config = dict(
    head_dim=128,
    norm_place='pre',
    attn_scale=0.0884,
    beta2=0.95,
    decay_shape='pow',
)
Each number is 50 + 15 x the weight over its row's rms, rounded and kept within 0 to 99. Layers, rows and columns count from 0. The size before them is the row's rms in percent of the matrix's.

# layer 4 MLP up, 768x256, rms 0.229, rows 414-468, columns 64-127
097:78 54 75 42 64 49 37 49 44 39 26 69 55 47 50 38 29 37 69 72 64 61 58 45 76 50 41 43 63 24 59 59 71 57 34 64 39 71 44 50 56 47 40 52 41 59 54 51 33 41 55 76 71 77 33 65 49 32 61 33 44 57 78 28
103:70 32 72 71 56 25 47 50 58 37 64 68 51 54 58 73 40 54 51 41 30 42 46 49 50 35 58 69 60 28 59 63 35 44 77 76 53 38 73 52 43 33 28 64 27 67 33 37 65 39 45 45 63 63 64 52 54 63 24 41 42 60 43 56
093:83 66 28 91 55 49 54 65 48 41 65 37 47 37 72 57 70 38 59 59 39 41 56 26 41 23 40 64 72 50 28 36 56 60 60 55 29 59 39 23 58 70 18 38 48 43 43 60 25 45 35 66 58 52 48 52 61 61 73 68 43 40 25 25
101:36 42 62 50 45 58 33 45 67 47 61 18 45 65 40 25 29 80 30 57 39 53 53 65 44 58 57 49 19 39 51 63 65 57 61 40 51 30 71 45 42 49 63 36 71 60 63 11 58 55 49 33 37 31 34 84 41 59 48 48 47 53 59 72
104:55 69 74 57 24 56 62 47 60 58 39 31 97 44 48 51 54 53 57 67 33 47 43 52 47 54 57 42 40 29 40 42 50 55 57 66 40 39 49 53 48 54 55 45 40 55 74 64 41 51 78 38 56 54 41 60 50 38 68 56 50 79 58 43
095:82 58 54 58 60 45 27 50 47 73 42 47 41 73 43 53 43 69 32 63 59 75 44 48 50 63 55 41 39 49 40 78 87 64 43 39 45 30 81 77 38 64 49 49 55 60 32 44 45 62 54 52 24 58 42 56 56 77 41 51 42 39 63 86
094:41 55 55 55 38 52 43 49 48 60 52 40 23 41 39 35 60 59 69 62 64 57 50 50 54 53 43 56 73 52 51 36 43 52 77 40 44 43 50 60 46 31 46 43 37 55 68 56 76 14 49 62 44 49 69 40 56 43 53 46 44 22 17 14
102:49 48 53 71 22 87 63 58 56 61 31 54 39 55 87 62 42 47 32 59 38 71 14 56 22 67 44 64 54 57 43 58 49 34 44 48 51 41 70 57 34 54 41 53 23 21 85 39 56 66 28 33 43 32 47 44 53 52 34 67 59 48 41 35
094:68 53 55 46 40 76 67 64 34 61 46 33 89 63 37 40 34 29 21 32 61 36 48 18 34 46 84 55 70 46 51 46 53 49 11 35 52 67 57 47 39 44 59 59 44 31 39 50 39 43 39 77 61 55 28 72 57 57 60 55 48 47 69 53
100:46 48 32 46 65 74 54 64 46 30 71 52 37 52 56 49 26 33 84 63 52 45 54 58 50 49 44 33 42 51 42 37 56 48 81 23 43 50 28 66 64 47 26 39 26 53 28 21 51 34 87 28 67 50 84 67 36 51 69 54 74 59 42 75
101:56 62 43 68 30 47 55 45 60 49 58 12 53 10 33 52 39 45 28 46 70 74 47 59 69 34 61 77 32 69 69 49 29 37 51 27 61 60 51 55 14 43 48 64 48 72 60 45 53 49 41 56 85 66 46 41 59 35 63 41 71 14 66 63
101:45 71 56 54 69 59 39 38 30 53 26 53 46 37 35 50 56 47 30 49 64 45 83 37 39 41 26 50 50 42 65 70 50 74 39 20 26 40 60 44 52 67 60 61 52 46 67 32 63 65 37 63 75 57 44 41 57 60 68 45 45 50 59 50
103:57 57 38 60 50 74 60 52 44 71 92 61 49 47 62 68 38 42 58 37 55 48 51 33 40 55 48 39 73 39 46 50 54 35 50 49 34 50 43 27 32 86 19 59 41 33 44 46 37 57 47 77 60 47 56 37 36 57 39 43 84 72 27 53
103:25 85 78 47 62 59 32 60 38 38 06 18 30 36 52 79 55 39 81 39 53 63 48 51 45 68 57 41 37 51 45 39 65 44 64 59 55 51 36 47 54 52 62 30 49 68 61 67 51 72 45 50 65 40 42 66 66 59 30 51 46 50 54 42
101:58 55 61 43 65 58 41 40 47 39 63 84 36 63 34 53 39 29 46 76 76 62 63 42 45 34 45 64 51 44 58 42 59 52 51 51 44 50 60 28 77 61 24 27 42 63 56 84 54 34 47 43 69 34 80 37 50 46 51 68 55 72 41 39
097:43 54 42 37 55 42 63 51 30 20 53 51 43 57 84 52 87 72 58 63 65 85 26 48 44 82 48 39 60 49 61 81 69 62 47 42 46 44 48 59 40 57 35 76 38 59 73 74 56 51 41 48 40 55 61 52 61 52 68 52 53 54 37 60
098:58 42 55 56 44 45 55 38 42 49 65 53 24 26 61 69 38 34 27 59 45 67 43 41 49 71 63 54 68 55 42 64 52 32 19 54 34 49 72 73 55 48 68 40 55 31 53 46 41 65 49 52 57 25 49 48 46 52 46 42 58 36 62 48
110:66 31 48 45 65 52 51 54 59 59 50 43 44 33 35 74 42 55 48 71 67 74 43 39 79 57 46 76 27 36 69 45 73 42 45 69 42 56 64 58 46 42 61 50 56 66 58 21 39 42 42 60 56 44 14 27 51 28 42 50 35 48 30 63
103:42 64 62 69 42 23 35 43 45 44 13 28 65 74 39 73 30 55 59 50 55 74 44 58 52 35 33 28 56 49 57 67 69 58 02 48 55 53 39 58 61 38 40 52 44 39 65 49 58 34 47 44 73 35 47 56 65 74 37 57 62 45 57 62
100:51 85 54 36 61 36 69 49 62 65 60 30 51 50 56 32 37 68 55 18 65 43 49 61 69 46 66 35 50 11 71 42 46 56 89 35 44 76 75 64 48 42 82 42 27 80 69 46 48 50 67 60 65 32 53 32 46 53 47 08 45 34 40 41
104:67 61 57 70 55 26 36 63 49 40 48 53 66 55 37 15 28 18 24 63 80 68 58 53 65 55 70 49 49 36 45 49 59 69 62 81 51 62 62 33 51 75 43 50 41 55 46 42 35 58 43 68 29 62 58 61 41 36 69 34 75 71 68 59
102:81 25 53 45 56 42 47 77 57 39 54 51 91 81 76 54 23 56 44 40 32 38 65 29 45 56 46 81 23 50 41 77 46 53 40 50 38 37 82 52 52 56 35 33 56 51 57 40 45 66 52 39 50 57 28 59 61 32 40 43 53 28 69 48
097:56 48 28 46 58 47 70 35 21 59 52 18 35 39 35 79 77 31 37 67 34 52 43 31 52 52 31 55 72 36 51 56 78 43 49 53 69 41 68 56 66 36 30 50 43 58 44 45 58 34 55 59 70 35 36 77 58 34 41 40 58 65 65 57
090:48 62 31 48 59 46 57 47 61 61 37 52 77 61 58 61 44 66 52 27 60 50 43 47 55 37 48 84 47 33 69 44 42 24 31 37 27 36 61 25 49 47 56 58 72 60 70 49 69 64 45 40 53 61 54 60 46 64 44 40 63 30 74 52
097:78 49 35 45 47 40 50 50 49 46 47 54 20 16 71 33 32 52 31 68 50 55 39 76 25 60 39 33 58 47 45 42 60 32 65 59 48 44 61 66 36 57 33 17 43 64 61 59 36 61 77 58 73 61 16 48 56 51 35 65 76 14 52 87
092:32 58 57 68 60 50 49 62 56 66 44 60 32 39 57 56 39 51 45 51 23 48 59 63 59 62 69 32 64 26 49 33 47 64 62 43 37 56 30 57 39 50 44 30 52 63 36 53 41 29 37 44 54 40 45 12 43 78 37 69 89 51 74 61
108:66 79 47 62 61 43 43 42 40 48 47 33 53 51 51 11 59 40 55 79 39 68 43 42 44 47 56 86 64 78 66 30 31 57 65 56 69 21 56 65 38 34 61 51 54 48 58 13 40 63 59 17 52 73 43 49 56 44 67 68 43 65 54 45
096:60 27 49 76 36 66 67 26 67 24 46 29 26 48 60 52 50 49 39 37 68 39 37 43 17 46 59 52 71 57 41 63 46 45 31 53 36 53 33 62 48 51 27 66 58 64 32 53 34 26 65 39 54 72 67 55 16 73 31 56 53 50 37 52
103:49 49 58 43 66 43 46 51 41 43 30 50 63 62 79 48 48 47 56 49 35 83 41 48 34 39 80 85 29 50 41 29 59 68 39 36 30 29 37 35 38 39 50 40 26 52 23 53 53 52 30 11 36 46 70 27 65 39 72 14 62 38 68 63
099:39 76 47 56 39 41 43 37 61 61 25 69 50 57 42 34 25 42 50 28 48 66 33 59 56 45 42 42 49 46 77 51 52 79 58 56 35 65 50 32 33 60 71 46 66 67 57 57 70 41 47 53 47 53 56 37 66 51 57 60 61 43 53 26
111:43 52 50 46 55 32 38 61 54 42 36 40 55 64 51 49 41 48 34 20 62 57 53 83 31 71 79 62 49 40 29 68 26 48 34 34 39 60 64 54 60 55 65 64 47 54 63 47 37 50 58 61 64 69 40 44 30 54 89 25 63 38 47 74
107:66 40 57 57 15 38 63 76 46 35 22 46 71 60 46 52 30 87 29 38 40 44 58 79 36 65 40 26 58 54 51 73 58 69 78 38 59 47 63 75 64 48 64 24 59 48 49 56 52 37 70 55 29 40 51 24 47 58 45 53 57 53 41 40
095:48 82 58 91 54 40 40 54 31 38 21 55 59 35 28 71 61 61 49 46 60 29 43 59 47 41 17 33 37 60 48 30 80 65 42 49 60 23 65 21 35 26 36 57 57 25 53 39 32 42 47 77 35 42 40 49 59 63 61 56 44 58 58 49
095:45 85 38 50 63 52 46 26 74 60 61 51 69 60 49 52 35 55 70 67 44 74 53 81 76 68 54 42 44 38 40 78 47 35 59 43 37 48 25 41 42 37 51 55 70 63 30 34 11 48 38 38 48 45 56 32 44 47 47 39 31 34 57 39
094:99 46 55 47 55 51 60 25 65 41 38 66 77 43 49 51 77 54 36 41 60 64 32 55 51 62 48 76 32 55 77 22 26 11 63 46 57 50 22 52 22 80 61 82 42 66 58 35 62 64 33 46 41 44 49 36 53 25 60 40 71 51 30 37
094:49 45 56 52 39 57 76 63 49 45 57 79 62 24 50 55 53 68 58 69 67 36 51 59 60 69 67 58 70 51 63 63 42 66 69 56 49 42 52 66 51 72 85 82 58 42 45 53 48 43 52 57 54 35 28 49 28 54 28 52 61 44 49 47
103:43 50 69 27 49 14 64 58 65 40 36 56 38 49 40 22 71 45 46 47 43 69 43 33 49 35 39 48 38 41 59 60 51 61 52 55 31 51 54 40 46 46 69 09 49 56 30 50 62 60 41 54 54 58 39 61 54 66 45 33 32 55 74 71
098:39 75 44 28 60 57 42 38 55 49 66 55 74 72 19 57 44 46 51 70 53 66 66 72 25 22 34 59 37 10 48 51 39 84 51 37 52 29 57 49 48 61 29 57 26 75 33 64 35 36 88 42 65 44 56 51 36 62 37 69 70 57 51 55
103:48 39 54 58 44 62 17 37 62 68 62 53 36 27 31 48 24 69 65 58 67 56 45 68 46 52 49 71 06 49 45 82 28 60 46 48 44 43 92 43 50 44 41 89 51 50 31 42 57 42 32 73 51 55 42 60 52 81 60 68 42 59 47 44
108:47 84 70 51 41 48 44 50 38 52 76 29 43 54 52 50 32 33 58 34 70 53 47 50 27 59 77 34 57 46 76 57 53 49 52 48 62 75 51 54 73 58 71 47 51 68 56 30 44 74 77 16 31 49 26 42 44 66 50 27 41 47 44 48
095:69 47 70 32 39 43 54 57 40 37 64 71 59 27 62 39 48 42 64 42 58 65 48 48 65 45 58 73 68 42 51 50 38 52 75 44 37 63 32 58 45 74 72 46 57 18 59 67 54 40 35 50 51 49 51 26 18 15 53 30 41 34 61 56
093:28 68 59 64 65 55 30 70 45 50 52 51 75 48 52 59 54 62 73 63 58 51 44 33 32 44 49 62 55 47 27 30 61 39 62 47 66 59 66 55 43 25 61 49 62 34 52 37 22 54 34 72 79 64 54 50 35 45 43 44 61 46 43 67
107:80 46 79 50 55 37 39 53 62 45 56 44 83 37 51 33 37 42 36 61 51 70 30 32 65 34 13 41 41 64 60 34 48 61 38 27 45 88 42 69 44 42 55 42 55 46 59 37 34 37 42 42 50 40 83 51 40 41 33 52 71 39 26 53
105:47 45 55 40 50 29 65 48 60 43 50 38 57 42 43 53 30 59 51 25 52 25 47 58 41 72 39 49 56 32 60 74 46 57 47 33 43 49 79 40 57 40 57 32 73 33 61 28 23 51 72 53 21 17 47 79 49 35 39 11 82 44 57 56
101:52 53 50 41 27 38 50 53 69 50 55 43 60 85 63 49 62 63 40 51 39 47 46 33 56 63 63 52 34 49 48 46 49 24 35 49 53 67 57 57 43 43 57 19 47 88 57 80 53 68 48 34 76 86 67 71 62 60 53 43 77 44 65 72
100:76 38 61 39 80 62 51 18 61 45 33 46 29 45 52 40 50 29 41 44 32 44 44 58 51 70 74 60 48 48 42 43 64 47 58 23 43 44 23 24 67 57 91 52 76 33 46 47 49 93 62 73 56 34 51 72 58 46 76 62 61 55 43 47
087:45 55 40 48 61 36 58 36 49 42 68 46 32 66 72 51 48 29 39 32 40 62 49 63 52 34 61 68 30 47 68 59 75 24 51 50 75 38 58 14 37 39 47 53 82 59 48 51 51 30 45 37 49 48 57 52 26 58 08 49 69 38 49 54
092:51 25 59 49 41 43 46 43 60 59 37 64 49 29 29 59 55 33 63 30 48 66 83 70 53 59 31 52 21 41 61 55 66 51 18 45 42 44 53 55 56 62 58 30 61 56 44 56 43 54 46 55 73 52 23 29 65 53 00 79 53 53 56 51
097:60 45 57 18 62 28 42 41 31 68 45 62 46 44 72 83 58 15 57 55 56 68 51 48 64 61 40 54 44 47 62 46 37 38 43 48 26 63 51 16 31 45 51 28 68 68 65 65 70 46 54 49 38 48 44 57 48 17 41 43 80 56 59 58
093:38 37 76 38 55 30 54 29 40 66 56 31 60 26 47 56 80 41 47 47 16 63 72 49 68 43 44 60 41 30 47 32 62 37 51 18 52 40 73 69 58 53 57 54 72 29 43 66 33 57 38 18 59 68 64 17 33 29 64 54 61 70 45 45
098:44 26 61 51 63 50 66 49 38 58 60 50 67 71 34 46 60 54 21 60 32 49 99 53 61 38 62 65 66 59 65 72 55 54 51 57 44 71 35 02 62 50 55 40 37 47 34 43 30 68 61 57 50 16 34 29 49 22 59 69 55 73 71 45
111:37 83 46 32 75 44 54 44 58 56 57 44 71 60 48 37 23 60 33 54 57 62 48 66 53 60 71 54 30 56 60 59 54 69 30 31 40 06 65 54 54 37 37 37 62 57 26 37 61 19 52 45 42 55 33 44 85 57 71 54 65 70 31 55
111:57 77 33 48 48 32 39 15 44 62 73 48 45 43 39 49 54 54 64 48 67 27 67 49 50 51 44 51 39 59 74 46 62 53 47 50 32 87 55 51 54 83 62 73 83 59 50 19 46 40 64 61 48 67 44 50 66 35 54 34 47 35 58 52
094:68 50 65 38 66 24 47 23 60 62 72 57 45 66 59 56 39 44 55 25 60 64 38 52 49 31 43 46 53 65 58 44 47 60 66 33 20 48 61 52 43 43 51 56 56 53 22 49 50 53 41 32 52 49 39 24 69 61 39 42 51 36 31 64
097:36 49 84 29 49 57 49 93 44 55 63 46 50 62 23 73 27 69 61 21 35 46 53 39 33 63 64 60 40 54 57 48 49 40 53 39 53 18 47 54 75 67 55 47 44 46 74 65 40 49 45 30 59 48 27 55 52 50 47 38 74 57 59 62
# layer 4 MLP down (transposed), 768x256, rms 0.236, rows 414-467, columns 64-127
087:56 46 68 49 63 66 52 91 32 26 89 49 69 47 55 61 55 60 53 36 53 46 19 56 24 44 74 30 37 60 50 40 29 40 44 50 74 28 61 56 38 24 51 52 67 47 45 41 53 34 21 53 41 21 20 80 71 74 45 63 21 42 60 60
105:28 22 59 39 74 64 23 58 60 49 44 50 53 69 58 69 39 61 69 50 39 61 67 52 47 65 59 59 64 54 74 34 50 44 66 63 71 51 41 46 49 47 21 75 34 42 40 25 41 57 52 38 42 40 74 75 35 53 39 45 49 40 41 64
093:58 48 38 31 37 55 64 39 75 53 68 63 57 67 68 20 32 81 43 56 62 67 70 30 45 51 51 53 31 55 64 73 38 40 35 40 59 30 53 53 54 46 34 79 54 66 67 41 72 59 64 32 42 41 49 28 44 40 12 54 56 62 59 48
100:65 33 44 39 60 59 55 51 69 46 51 65 61 47 47 38 59 47 20 36 63 32 62 90 57 46 50 59 56 33 68 60 60 48 45 49 66 40 53 37 28 55 55 59 45 44 40 41 59 56 48 58 37 42 16 37 35 39 56 64 14 24 31 65
099:61 60 20 55 87 29 37 53 39 58 65 35 24 75 52 47 55 36 65 52 61 29 48 58 63 41 35 51 49 50 35 53 46 58 56 40 62 32 76 56 27 39 41 63 64 50 61 36 31 56 46 57 39 38 69 64 55 62 23 36 36 33 46 63
105:52 71 33 55 43 65 54 99 63 74 49 47 30 47 77 39 40 45 50 42 41 61 38 49 31 46 58 47 59 40 52 54 60 72 41 66 48 37 50 51 28 52 81 58 40 65 52 42 62 87 43 57 44 53 02 62 63 56 74 69 26 54 54 74
092:40 43 64 41 49 71 56 46 57 26 65 51 43 51 53 44 47 22 31 53 51 38 52 70 48 44 69 39 45 41 65 56 52 66 33 53 61 76 60 44 77 54 68 65 54 42 21 56 55 24 30 56 18 55 09 35 34 37 47 63 46 42 54 51
102:30 52 60 51 47 65 61 77 67 63 54 55 41 49 21 59 56 21 56 33 76 54 36 42 42 46 58 56 64 70 24 57 30 45 47 41 47 57 68 66 38 58 47 40 69 58 23 77 45 56 35 36 37 33 57 15 26 61 39 78 46 74 38 38
085:30 36 43 39 66 44 32 65 71 50 72 50 00 33 68 39 56 73 73 65 37 63 52 69 57 30 45 73 43 62 50 56 54 51 87 63 69 54 28 61 61 78 53 36 57 62 43 35 70 42 48 22 48 49 10 32 44 43 32 18 31 57 32 31
098:35 49 86 46 52 43 45 31 55 32 48 50 23 37 57 10 68 53 37 66 64 32 39 57 35 63 54 54 60 46 56 62 65 51 47 49 62 53 42 61 54 46 66 39 64 36 66 36 63 43 53 62 36 37 05 63 35 64 28 49 28 54 46 41
101:45 72 31 19 54 17 78 48 24 51 45 43 67 55 53 39 62 41 35 38 41 35 55 39 71 48 69 23 56 49 55 36 60 57 57 54 72 49 67 40 73 35 48 69 28 42 56 50 32 63 54 56 48 43 54 69 49 47 54 66 55 17 41 54
089:56 46 34 52 58 30 53 07 46 52 14 61 66 63 70 53 49 39 58 22 36 35 55 75 54 46 67 57 65 62 45 69 46 48 57 48 31 48 38 49 57 52 57 63 54 42 47 58 38 19 87 47 42 55 27 37 68 57 29 70 40 29 22 59
112:74 59 46 50 43 44 48 44 50 35 64 61 63 50 64 65 49 31 45 25 54 31 22 17 25 57 68 43 52 65 66 25 30 40 67 24 47 44 17 32 59 34 38 48 55 36 43 73 39 24 49 65 28 46 76 04 50 65 55 54 54 27 44 52
101:52 77 32 61 49 48 44 50 30 61 20 48 64 26 74 41 49 46 44 63 48 19 66 55 53 26 62 37 46 75 42 42 70 55 49 45 69 46 52 75 54 80 65 51 59 30 64 57 66 54 46 40 81 20 07 47 43 83 29 33 64 45 21 37
096:34 86 41 55 44 62 39 43 42 45 33 31 57 75 40 66 39 57 46 61 47 38 61 41 46 43 44 67 74 52 50 50 77 27 76 67 08 56 39 22 63 46 83 36 81 52 49 48 33 27 46 52 31 32 62 42 59 51 61 63 37 47 91 78
087:48 57 44 56 39 40 21 38 67 78 44 65 74 36 29 33 31 59 66 48 53 61 66 60 55 27 57 67 43 42 50 49 48 43 53 76 42 31 44 40 54 64 65 37 53 27 78 30 58 40 77 43 61 60 57 26 50 52 67 23 57 29 50 32
094:30 48 30 53 64 51 53 39 72 82 55 35 46 47 58 47 61 51 41 28 65 50 42 41 37 73 57 43 66 34 29 66 50 51 44 56 39 53 45 48 64 73 52 20 34 56 49 68 44 38 48 51 49 66 17 29 34 50 36 58 28 38 27 60
101:62 72 43 39 33 54 43 37 62 45 47 62 49 73 38 51 36 42 34 66 63 52 70 48 34 56 60 58 58 55 56 33 41 46 43 49 45 57 33 67 68 77 52 48 58 47 20 56 44 25 86 52 48 58 55 26 32 55 72 69 40 70 54 43
107:36 53 37 58 43 58 32 71 46 24 43 49 20 41 49 66 56 50 84 51 65 59 49 63 74 53 53 55 55 48 44 50 70 21 43 67 44 50 43 68 46 32 41 55 64 31 21 66 72 42 39 31 55 57 24 37 56 52 47 61 60 64 51 48
104:38 47 40 56 51 70 55 58 73 52 63 73 77 52 59 25 63 68 25 53 49 66 74 44 52 60 34 68 31 27 55 50 44 50 39 63 51 58 62 52 47 46 39 47 72 42 52 79 40 48 54 41 50 60 40 30 65 38 66 43 50 48 76 70
102:69 53 53 47 33 48 55 58 81 58 58 58 74 72 65 52 35 60 45 61 35 60 70 77 47 32 47 70 38 56 59 26 56 59 44 49 64 79 31 38 37 49 39 65 43 46 39 75 14 58 70 42 42 51 39 42 52 52 49 63 56 44 42 60
108:52 58 66 52 51 27 26 16 22 67 36 53 42 64 44 59 76 52 51 47 32 53 71 55 50 43 42 59 70 59 81 56 15 43 41 55 42 59 31 48 36 69 42 64 63 56 71 46 62 40 39 20 22 59 41 41 23 27 74 58 30 61 45 61
089:06 40 16 42 40 51 45 53 52 45 45 86 33 69 63 53 42 64 40 73 50 34 79 50 49 62 54 72 62 38 50 36 43 43 49 59 47 61 43 54 66 39 46 58 34 57 49 56 45 55 43 63 28 52 80 58 40 62 55 83 64 53 52 41
093:63 54 08 32 68 41 38 59 55 61 99 30 52 49 51 73 43 41 41 57 49 56 78 52 34 50 48 51 59 58 64 31 47 58 29 65 58 50 76 92 50 67 64 54 44 63 36 28 43 47 67 44 26 02 52 24 44 69 40 32 23 52 35 56
090:48 71 56 27 46 52 67 49 68 29 57 31 80 64 52 19 62 66 36 43 59 33 42 34 84 41 43 33 45 33 47 44 46 59 49 67 64 45 31 47 62 65 49 61 44 57 58 44 87 71 45 39 33 41 77 39 85 57 79 52 38 68 54 19
092:72 47 56 76 24 80 50 54 69 50 64 26 15 48 72 48 60 45 73 67 44 41 50 48 57 41 61 50 44 70 42 55 65 46 48 48 65 53 59 71 15 55 57 72 31 53 72 74 55 52 35 62 58 54 69 83 54 00 55 52 55 57 27 62
111:57 59 57 62 57 47 39 77 52 34 28 69 34 59 50 20 58 30 51 56 57 34 62 42 62 48 47 45 29 57 74 23 66 44 51 43 55 30 49 55 38 54 53 17 38 74 66 47 39 40 40 68 77 39 58 60 49 46 52 41 52 46 32 63
093:52 76 44 49 46 54 20 47 51 34 39 55 32 45 51 75 46 18 44 69 53 31 71 32 47 27 36 38 72 63 61 39 36 49 44 68 43 58 48 23 62 32 46 46 54 67 48 33 46 41 52 40 31 74 28 42 49 56 29 75 47 37 55 38
105:38 49 37 72 30 52 64 40 44 55 54 62 70 41 56 54 42 11 35 59 56 35 59 79 42 44 54 32 43 10 28 84 68 33 75 66 38 47 52 57 51 38 52 31 52 53 52 46 70 46 66 33 50 54 37 84 50 42 25 65 56 54 39 17
101:52 42 53 51 52 57 25 55 37 56 44 47 48 42 35 65 54 50 33 39 78 51 56 44 61 55 44 59 44 53 30 89 61 62 84 55 52 69 37 59 27 84 63 76 65 54 69 78 74 54 71 40 41 40 46 43 47 75 53 54 49 17 24 40
111:50 46 64 52 33 50 52 41 49 44 76 51 43 40 52 54 46 62 53 57 29 62 58 50 60 44 52 46 69 70 50 34 46 70 55 51 38 41 52 72 74 29 50 54 40 46 38 77 78 63 49 61 31 37 67 48 49 44 12 20 72 97 42 42
108:32 58 42 47 69 51 83 70 50 23 72 67 37 42 56 41 34 48 43 69 63 67 59 37 37 54 54 61 93 64 60 49 37 48 66 83 25 81 27 70 47 53 60 55 29 55 17 20 83 56 46 35 48 63 55 40 39 68 72 39 66 51 59 47
091:53 34 51 40 53 59 60 57 70 48 75 61 39 67 50 55 55 50 65 70 64 55 63 50 36 39 79 68 42 35 69 80 22 38 38 47 65 82 39 44 58 88 61 41 39 70 33 43 58 40 42 49 43 47 00 53 59 43 56 48 64 26 35 51
088:27 55 60 22 18 41 63 68 64 72 58 63 59 67 50 42 45 53 74 56 60 35 47 40 44 63 48 63 52 63 58 63 32 63 39 56 47 48 57 75 57 56 63 41 80 36 44 51 26 49 44 24 68 34 40 74 13 69 38 24 58 42 36 55
083:19 24 53 28 50 47 54 68 54 48 44 48 26 75 47 43 42 74 75 31 44 30 44 34 80 48 68 23 62 37 32 36 56 55 25 68 42 35 75 56 75 38 38 39 51 29 58 52 35 60 45 29 40 47 32 62 60 64 36 58 23 81 67 60
095:76 70 60 55 46 38 61 32 40 28 24 62 46 41 55 43 17 49 64 73 45 52 38 45 47 42 70 54 71 50 47 56 46 52 79 31 46 28 56 56 49 47 51 50 71 52 45 41 51 55 99 56 58 44 64 36 47 44 67 13 51 77 58 62
107:23 44 42 75 41 56 43 55 51 52 70 31 46 27 51 41 54 59 54 41 49 46 36 69 30 42 41 51 72 40 45 50 48 59 42 23 79 51 69 44 53 80 56 66 22 74 41 66 37 62 76 55 83 61 44 21 50 71 25 32 43 36 46 53
094:52 39 22 38 61 27 43 46 46 57 65 42 51 69 55 53 77 21 69 55 55 61 63 69 38 48 69 44 45 54 61 58 54 65 43 37 77 55 85 51 56 67 56 46 74 35 45 61 45 74 67 37 34 50 70 49 52 52 25 56 33 48 77 35
110:55 60 54 68 34 30 37 72 42 63 17 54 40 56 59 55 66 49 59 16 54 52 57 56 15 41 23 28 54 40 26 48 49 35 51 47 48 55 52 46 43 40 58 46 87 22 28 46 37 62 39 52 50 58 69 68 58 53 37 57 31 43 61 53
115:30 39 44 52 48 45 54 61 68 57 51 58 68 39 79 53 14 72 54 45 50 46 48 61 59 55 19 52 51 46 63 44 56 41 35 32 54 37 45 52 56 46 41 48 53 65 87 56 67 58 36 35 45 14 38 29 35 40 73 59 53 47 44 60
089:48 57 53 42 51 73 66 80 45 44 47 33 60 37 45 65 65 54 21 40 60 55 37 33 39 27 41 40 24 49 73 41 44 47 65 46 82 66 71 36 37 41 37 60 29 31 57 43 42 28 70 47 54 52 39 66 51 76 55 62 72 50 14 30
095:46 39 45 59 63 54 62 48 34 56 51 53 42 15 61 61 47 44 65 40 59 44 44 47 26 47 67 44 51 54 54 60 46 67 31 62 51 76 58 48 47 50 32 28 67 60 63 25 59 39 58 56 51 28 58 72 44 38 37 79 42 56 56 69
102:45 51 50 68 59 50 82 46 60 59 73 45 45 49 58 59 56 49 86 46 61 45 63 69 43 48 52 66 53 39 60 61 77 38 64 69 60 26 52 85 47 54 45 35 39 33 47 20 68 45 54 70 66 35 00 45 33 76 52 54 39 46 54 50
118:30 63 42 26 59 65 40 34 57 53 62 62 76 35 59 56 34 70 44 55 50 54 58 38 72 22 64 38 27 41 34 67 35 36 40 37 47 36 60 38 43 36 87 60 42 21 46 60 46 51 56 69 55 48 75 25 64 24 47 40 61 56 40 25
097:51 42 65 58 59 67 65 38 45 53 35 45 53 68 20 21 26 17 58 26 74 24 51 42 47 50 38 54 59 31 58 55 60 61 45 28 38 59 43 70 34 48 68 31 56 66 41 62 78 40 45 45 66 23 67 45 64 64 73 67 52 37 40 57
100:62 54 23 37 50 60 78 41 31 59 52 69 45 26 49 53 29 37 41 20 39 18 55 68 49 61 63 41 53 46 57 47 68 75 24 56 63 44 62 66 21 40 55 64 40 31 52 66 63 52 56 54 59 38 99 37 59 43 47 34 61 43 51 35
098:21 59 56 46 31 81 62 47 74 49 63 43 81 57 39 63 35 36 40 33 74 61 42 55 43 29 68 60 58 69 46 49 93 21 45 60 51 14 45 46 42 26 38 67 45 56 26 59 57 05 47 65 62 47 14 36 56 69 44 46 51 52 43 86
102:85 54 47 46 46 16 51 63 51 60 37 48 63 35 66 44 66 80 34 33 66 81 46 58 32 58 48 56 51 42 61 11 67 86 54 70 40 46 51 31 53 43 30 56 74 65 54 97 32 44 30 39 52 59 34 66 77 50 77 41 37 65 77 51
094:50 52 88 73 35 70 80 58 77 45 57 68 59 62 49 56 40 72 39 40 51 50 41 29 40 49 36 49 41 33 39 44 58 63 64 57 42 47 11 63 43 53 81 58 42 53 39 33 53 16 37 38 49 44 42 82 34 44 70 56 42 45 58 52
090:38 53 61 54 58 83 30 39 68 52 81 57 67 44 64 51 41 53 54 26 60 57 58 74 42 16 69 24 42 55 44 91 39 40 57 56 51 49 43 37 42 84 25 39 43 73 32 53 37 48 52 38 37 36 21 49 50 64 43 59 60 49 10 61
096:34 75 47 57 36 34 10 59 44 48 53 59 34 49 54 44 63 72 52 52 49 54 11 31 16 27 55 49 29 27 45 60 34 59 61 66 62 50 59 58 30 64 39 69 67 46 47 48 60 39 32 41 33 49 24 78 15 67 39 41 22 56 51 64
114:45 53 55 30 63 60 34 57 51 42 77 24 75 35 46 36 21 59 42 52 62 60 23 64 74 48 44 45 43 51 33 44 37 89 77 67 87 35 14 48 40 73 32 39 55 65 36 31 40 27 60 59 68 34 51 54 40 59 37 46 57 61 06 60
105:43 45 46 47 53 59 50 13 49 39 52 33 54 45 49 37 55 25 48 56 60 37 53 57 51 18 32 69 54 52 64 65 36 84 49 68 85 53 51 47 40 50 40 40 64 43 64 27 47 61 56 69 69 61 48 38 57 41 07 48 79 36 37 55
094:54 55 39 40 70 45 45 69 50 47 21 36 38 34 29 55 36 79 75 65 39 55 76 62 55 50 65 44 54 57 55 47 62 39 51 60 43 53 54 41 43 71 37 49 52 50 40 59 68 40 60 68 62 46 31 54 42 43 35 44 46 62 67 36